Each number is 128 + 32 x the weight over its row's rms, rounded and kept within 0 to 255. Layers, rows and columns count from 0. Numbers have three digits each. The size before them is the row's rms in percent of the matrix's.

# layer 2 MLP down (transposed), 512x128, rms 0.118, rows 83-108, columns 0-127
105:116162116143167144105015154049146135093173128070107160092110166110070216113122155118151176184147061093139099146120159155127139133138102150149121155114132059139149109119123111144133144121169114102186161113162118151121119131108121089081145121101188178143172149130114138101121124169083166137098098164089122112106138083113180079114081083122100083102127126128159111065139101133155110118096
098:086145193151105124189135125115154085114150187136133122128137112137088122095112046117112176085084164191123087189094164064166136120090138108155142129091090098115113142170116146121099092122106076103116146162157117132128116076092041128066114166123109077107127117126160086121139090167118142145127138142140114141188211173097106137052123124179115126110118172118124104175116154126108080124138
096:137086165121146152096210138133181155132106138098133098116108117113097086121105090174120150155131111165168242126137153086121148060106175137053151136142129105140086150087073184148086074137136127132048132072150140123136109133192110150146152126202113088138135075133120101051123117129108058095115131117147124160107147096088122178130099131111146103161101134108120123129107134138099154152142
105:140121132117156122184088124133119133143122133078164123113155161178128124147123182123171102126199177137185136148140152127169145140170125118110155118120135118150150149112140178168090164192140091134153109127151120113137146103147168178155146167127142157078101111146191121075123143187089133174093173149132229017129157185112085114117152117160113168168093106170175166161131109118133083131164
103:144173098124209121115146098097115120167202161158173192192120124060096178097139090182181091123104086151092117079102132111093133138081123109147125099141169137066134105142131153081098130131105209097113117128122035140117114127105131160153096168112115106171165114203146150120121090160106166121120086158100148094157141142122123125160203121129159129135136103105152087116104147141101131091137
099:101092119121163154183120122098165162178162124142157086149106161120103102110169200121130135076096202144188086096161134112118109188131163177140147159105069165143123143142098158135188140149073156130132114076029122105178149165125078104092130139114100094087168103083112132102087100102117115075076185113142107139153157120119105098101085120113191134131138137119132136118164126155084123168152
113:135144154115127186116094129083136087116146125135141141126120116127112134102120068157090128141140157080161144075095139104148130098132131139096093116105076182198112152202115094163143151134144127094118154137168151087131122146170146107099115109114076073123072031060135102101172188136039130146134168131144117164188117093122140172176125150115164113151149091122142189073088111140100152161084
107:147094133153074195111145181137093161119119103132099191092127142104211173194116136112135149096134116106076083105079146145136107115107117168150160151153081130153144125145123074107046089134105158193084072150107119165125122116084131149121117147121117145144153081118126144165173159151103136117109066155096113171129093118110152134082064168144165107131082152122092101191080153139079090169132
101:089115140106143152123099184123157089155087162073130108094159107138121149145090151082119151149145133087132122124113132119087100078148092188121154140112094168116125096172169130089144144101129127152133106130109149120068140121080152130118148157061121133143189159142088122144124091084193183146098118177177184089121126137107132208139183169151116119119104039169127125158127078124133082111229
084:126100152149130170118111121134135148103160090148145124114147134153056118158123123158110055129157108108126170105107170108093123164121074110151093051169142097086116105108127144189122136149084122156086147108146179107165168127085141084132172161076062092129169137082171054100161097126115141154150105157113083090173089119133147131130149152121079147084159201091103084116040108141124142138081
085:112164113197105101088145123121159152143132124069151104065102103191151153147126143145110122140206135184152133165119090111190144113168169137159137127134105139139166106168114110110146112029135195075141081064104077179129137173133046105133065148131121121088193090123133118148131158172112133132142124144119128090108148137114146128096196097164125191140119122112129134106106072115149128137152
097:136136149111082141157070138078136118166110169065116138180138138108144109186160168144112048183088106135139141190108161133071157132110092188083046208145123097148159084175179102122162096100173097107116158102121113125166118112122115118065187115128109093086129148128129069143095134160118134133102094145127112107145104101120124074086090111106154139107128113153145108111140107094133188070139
099:116187110144080103071108134171108098140100161104140108112098144118102113150116127108174138082169099095095129130126181176140160155126166121142133130109084102121066121154139140182129123145101136142131159179138118154122100153130164176141134170130145184142082099111069158148079104083114107097121169127209138237131117165111093136155116176074159144080147091127147218124089126108167145068148
090:127131150117121163128187140125139133201119173148137218106112092179103105117137115128106068101104079158115122124158135137170156126093131115141120107154105088185101131150194164116037166150110122175150200120133131102101124168120185158146141089131079135144145152170092068178115171114133126128126148139153125163132169162097137109180055149099073105126133146111151175167153113129120071077089
101:098188085143157204098169141126140159149099102132092120118088105107127191112131133142139086115083144154159124149123144175128100157121136166149093169112123086193138174139125148185111091105203110140108070113135177117105171147154164114165166100121148153108132053107165148095125121148048127148154064094129119115101148125122129125105168111200100150103104120144083162077143185128093072137188
097:138118205066128201166121137159043161143096115078078142117129158093106132120130165126100091100102143164098141141067113058127092151140136122158137095178137136124147080155091132055097084138154072085184190114127138144102107106160127160158120126129111135100127110118109115119160164134168216101114110142094125122163156181113119157152202080141135169187108105129118156117144112135166135099113
100:131132076198103151176171104101123107161159110129134137110079134128102127091131114107080106085102128146085183126101147170128108076107135125150160102149156148132141166124114091118121183152174146066147082151121084182093177118106083157127142105180159129180103064127202115072119139106121166117091075114081117167127067126172111190147121128169095112130098120124081110143053168112100142103078
103:110221079159125100153178110097114138112176153070097106119070129098107120105107084157152188125090128156088118153135085129100169146084176116090163176129151134155112105086132087085085110147142149095161171180098131123163126128120112145122199103108180059138095124095120121141118120163120076147068145128099122091071080144176098163149162099144171151160125080130168135091156136127090108174104
098:105172129109093130172106126160109103187082142171132075133159128093136129099090148076114096078113137138137155105111132088143100063163164166107133115175095156156137121178146179187097137125108115117129072125154121159146135093107146160147106113097153098111076081128104105115176083154134125115072143108120098154123056157144120169164191136150087130164165092143174201145037165095177132092154
107:148101093126095190109097143123138089153133137145150185105164127104139155147109151089175070175175129081105175083087110093147143111123122108064105112115151174108148139135108109099148107133216088125109112120127167107069100149092102152179110155106176110185171120112134113117212137150139096116152134109125160126098141115093141210128154094139129175151153162107139084059173109068105192104123
104:126074118108117082104196107115112111135138111099110126210149076162180123161144175107116065145152105124149096100091139100139077152157094148149090101118135140127128165159116084185127121124103181097076141104211113093114096142217092208175107138141115167165108156152153135084121127091129144108146090176118093068144131192142100133144131165143118163102132144123149170182116075099133141125127
099:120167194133134104193159153137210126154134043175109088143138143141148112101120152168145126135121134134159094170133173121156113150083146124202143113149182097066124097138047146131162198138158093149114141153087131181084173120143054112095137162123118183102110157136071099115135145144117130101126087126121085134167130130148169130131113106118078158129089193117127137118114151120069156079095
104:115121157130134138147100119128165146144079128144121097145074191106138155135153127128107200191064101163129064164098141110125140073118159115181132153103111079100158090047175108075140144145125130115141056141081152080121120124115136048133098184149142176152154122116144191145109078156120138090152111129137083133126077177118133162158107122156117095121128117138173124053190094131126120145177
109:108073139129122177108159099126122134130183115121095095113138125155137157162173141130113120153113223122120124152147161192140144142098123105128127096152134052155145128093162102138175119159163119133002161108164122162103092118152186124116113055159088137141140085105112181087139087138130138144073149118128131133155083119111216135174116039153176106127098104119144148134125100135106118145165
094:085156108100136144122119125169174134140094100162126115130043177096073143117140113136152095126123123155101155089150142122114184110154098084176157165155164155140051173205123105118109155161100079147140115093047121156183109198126127171139180114174129187099082142131095132082173123122135170115134146112132178172200122127165093115075123102096131125142174163099139144141153118122117118080129
082:049079187131187129170173100122105099201115107144107152171129147144114121125137071110103182120119122154099160157158095084120105139115153039192124162106124113120153119092130147158119197162136138101171133165095159155222176149140148148151152131117091143099139100075112086097119119117138136085133122089114113090125149145091171160108163184191142131159158144145110119134112077137107072142168
# layer 2 MLP up, 512x128, rms 0.133, rows 84-108, columns 0-127
098:192111071076112120128122099113102165184138104135091148113124167147094110087159177130167103119104100160126142114145137216082134138124144100093078191133157128160095128109137039075144152139146176141164088122121105086076077114124147180138149139132110177124123132164126071189100137126176080105143080141157078132175108109150094152167126114101042118110098130128062137143126118120096126092131
108:105134083130118153128053121179128114155115129161146105105116111115144111099092164134157117123167105131125063178106084109105108189121161116204153134134065151129116101120180086148125205106136130143166143149127108114080124123089075068105059129093144156154076128151131093210149163126127140126137114181109165120211132175185180120113158153127092177106117090135141096096132088127120087098096
097:110121080119130173113119134068096110099155108155111123122110165159186129176157082095122144142123145126140126122106165171104142187135147135084143096116197104185113114083108173173133091138129124154166125150106175052111153114112182075077140116172191135097204159169085116130056099088183099100162130134101126131111141113120138113130106159152118087133091168148085078186108082166158177122129
093:204146104146049099113164130140122121161093125074131179088090161174061170116095164141129104130087157138141182099127130133100081151138151069096123129170145116068179113136160110101127135133084097170139140102126171107186126114178164158094156171155119102154125129169068094103150122148121123113167123167090150138102145066148123164096107099159154127184155147147096128083069167169102155074161
108:133161169154152174142149104143141123115093040136107205152092101140077175183121072111124158071175120142156093113130107149135140085099189105093117097146053112151153113085098151103134151063103161114131142114132153186159130105111094096197105088108103144142114086119183182145124098154161137138155126101117121042161152113107090132130188122144142094128104142106096142167087146100115101122079
107:115187137142128118199151093112134135130156083119157148082097075090117122063114155183158179116055158148122181108190070080123075220123112107173148156138117150134140154155104142175129127121135081081129119057112100087135097131081141124096116095114138148174202114071132094140123105131142108103110180138090142095146114161139170124142102172121128154111118180092137087151131110138150131143072
093:200138081098130135110148177122125198099087142112103121090111195147127180133120116138129151119094169182155092210103084120107113068108113113121132125089145115133154152104181149096093101110134086180160084139107176129118097134101194101105106177103139153140123090124137153110186129137096059121124183142070140185110072155101106143134106147102167119093109126140156137144091157131104210183127
103:165097128161102132129121050158124158097168108098138134167146143117163152097158121161112122141101052132117107099082171203133123155150138085178181112128037177144136124092124149090111106115076090132133135144152152158101143148167155146118157105151132155146056165148160114140141142202103105072108110100115105134126114160138079093101140127109086180124118200123148089105129183131157161127036
105:127184144135089171102158117058117068138120173118070150134104147105146105100148096121095202169126108200156088167122119121113195105147119112098103166122107123113138156153117097128184115120119124100168086175113068110116112125168115186099090137096142159148081134175107213135124139131115156067105151041130159159084097146119158108116108086129180146134105064139108141150170141079141129105140
079:123107113090182175167052123138094097122126105088140138131158112072114102110130106156109119125117140137147103098129120134073165207146116115114160127151112131120116112147160115159089135216121083154048138163149137066074152099155153146105132183146156204199098141158091112130105130123159135118120070126132149162206143143113155134131126142069090057118102148084106171112161190151100148132116
094:091109158109109114137149118117115144097102101142144214121114160103097096121151122168165209151150122128117165118122093054132133129150167092171136096115059146122100091176042138112137172120133150139109095165098088167110132156175111163134114161164097133100124115106150102101147102088145130150163118073139192117130183130073168178145057175133107165168117155094101071149078138148116066158135
121:140176117148128161114155171097130164099127102133152127150117188176096133123146093115084149129099083116103115128141130131181104160149170175120134129123109105106080209165131186117124129201128149077087140136130107076102111133153100122127185157137079075072087044107188128133110139101104125114159103087133148106186194103083040137104066151107161142116119142161127175150114137157092161110117
097:136171133084125094184102121109144114125174074103172135157094147081125130142125134114118189118089082145128151093123075104103097132177171069107113178122136085144183168102173145126172136080143113091085064130156163124106155116138072170124141160107174172181089069172155137119122102058112123151106166131083158082085082167145174152148104126130113138103101084093163116130121148128184142191124
094:202139089136085123079127103130134102104154155114207126140112066142127115122162116139153092121140118109099115198169098132134140110091077134102137099085180126104119120115135147146089179145100157147118054091142069163067083138115142149142126095107079086160159140149137171116078113120117154143158206098166178130128123128160097137094121137118175180147071147190125183162164107118103117101203
105:110114110213143081155120108103166057140096118169132152083145097171174112132175076145120137153110184091107128132065142138106114079097121107092109115113122107155104174103165132154118134126140208187072095104134124117099171153085058105127115134135091157138179157122137098070088095145107098130162147150100118196088114107110114068145079142223118103103169165136142103136134138121137136108133
101:108134127144109123186077139102119086143118107159143110176176093100142112124095086110138093114163128135187094110048147117111137135152164157094143119109115105112083136203161158140120142112147084155102105098082143120107146159157099146119133142118152137134138160075153159116128095165089134092170164079133169145101126115184188118152198109123104123127106019119077180125147133026172124091157
096:185158121152125143122127104080149126095187132114133085105146172085145136154175079082126128219133146151146204096086099062073071124131107113138176201107112059080113116083144149164085121166207109146133097167081130110081109211110127110098176131111136103073132160107154182129129117111117155141107132151150114119086149105157129128106155103110149137114141103100111110151174147137136153114130
102:162142153189062213088132089163130112079149157049139196130125126169159121123154149125139142109112117091087192151152096102159102160112099153129129112130124105094148112128174148085112141085137105131144104077102097193116113193118108102091131117185098066111090121143079080165104129154117074123191116127180137108127145132112146149141102149100090145152081150092159185106159104152077162095131
094:118236095153085151139093152082114144114154185160159168135124107145108171119129110120108179173149148126094114180104083136184136112097128126133053110102147144137129128085113127119128112125141163159142142169127159105083098131113189144116162135120146164144177157123126141122126061095168135049128152151074140117218136135183135125098090185079178130107110155140130045159124128145111145176156
095:160143103120135158089095097110122087168169153067086183118141130143190121144127125189103143126153172130099142116145082100157159178044161141159096165100116127152186133122151101144097055086180099125137124128121086129070169103125105195119089164124108116125136133116141229175126123068128115112081053136085117133101132168188173142113104159101118130122098096147163126169111109133145119133116
090:123066152137104097073174174119167121118164161096141106125158101161150135160112175096159162066124198171130145102101186160147128114133176142157188110150158136098110156126157110126129108120175106154120111130068150136114066147158107065131084097138124111105127088131089134153156101090069053143109111123159122047124100192107081127132072179124114121168106130148183151122101103181112151172127
106:128174087123146133081112033116166073066132124175105127122164120166133151124127134135117115131168093124171128182150110188180142050101189157117118149114155141160137099100119053130102068100099168133096103114104100141120160122107134125147153156079144113159154147108146102157138109080163128167132178058159136067150139082141114182156105137114175155113116073137120175074187144118144133102157
106:187059066123151122174082122155116124123139166057129079148168132118098074068099150123125181154144083148174119110138095101129127116082140072157169149108133160095128140102110042104096076110153115125154100119095141073167184114177137153100153152125184132111139119144150166096131125153128129141150111154123135159112091158110169164113136174185162043164086142181134151160095112132096120088138
099:145070104123123165090094105106125132100154154064135135099122098089116074092120111151152197130064095156153086187108143140154172116120133138205092114112103092136170166103169141117087137140093161101139137151204115177094179157136218114129146144130144091103195145137159151146098143132110121064110116148154156118148105107085130105109140077102122145103097142042094133083116149120089167149171
087:162141141133097104160070126069136148093141153164103127078076115182093126087074116108154080097137142125163084069127171140160170163147127178092162157144113111174103142149112135188180123093117119121085146134139106092089114104096075099123151116158201108161057177164151164142118119136135099130137157110139129175141066134162132087101153071186134140077133120124139149198147154156150173075133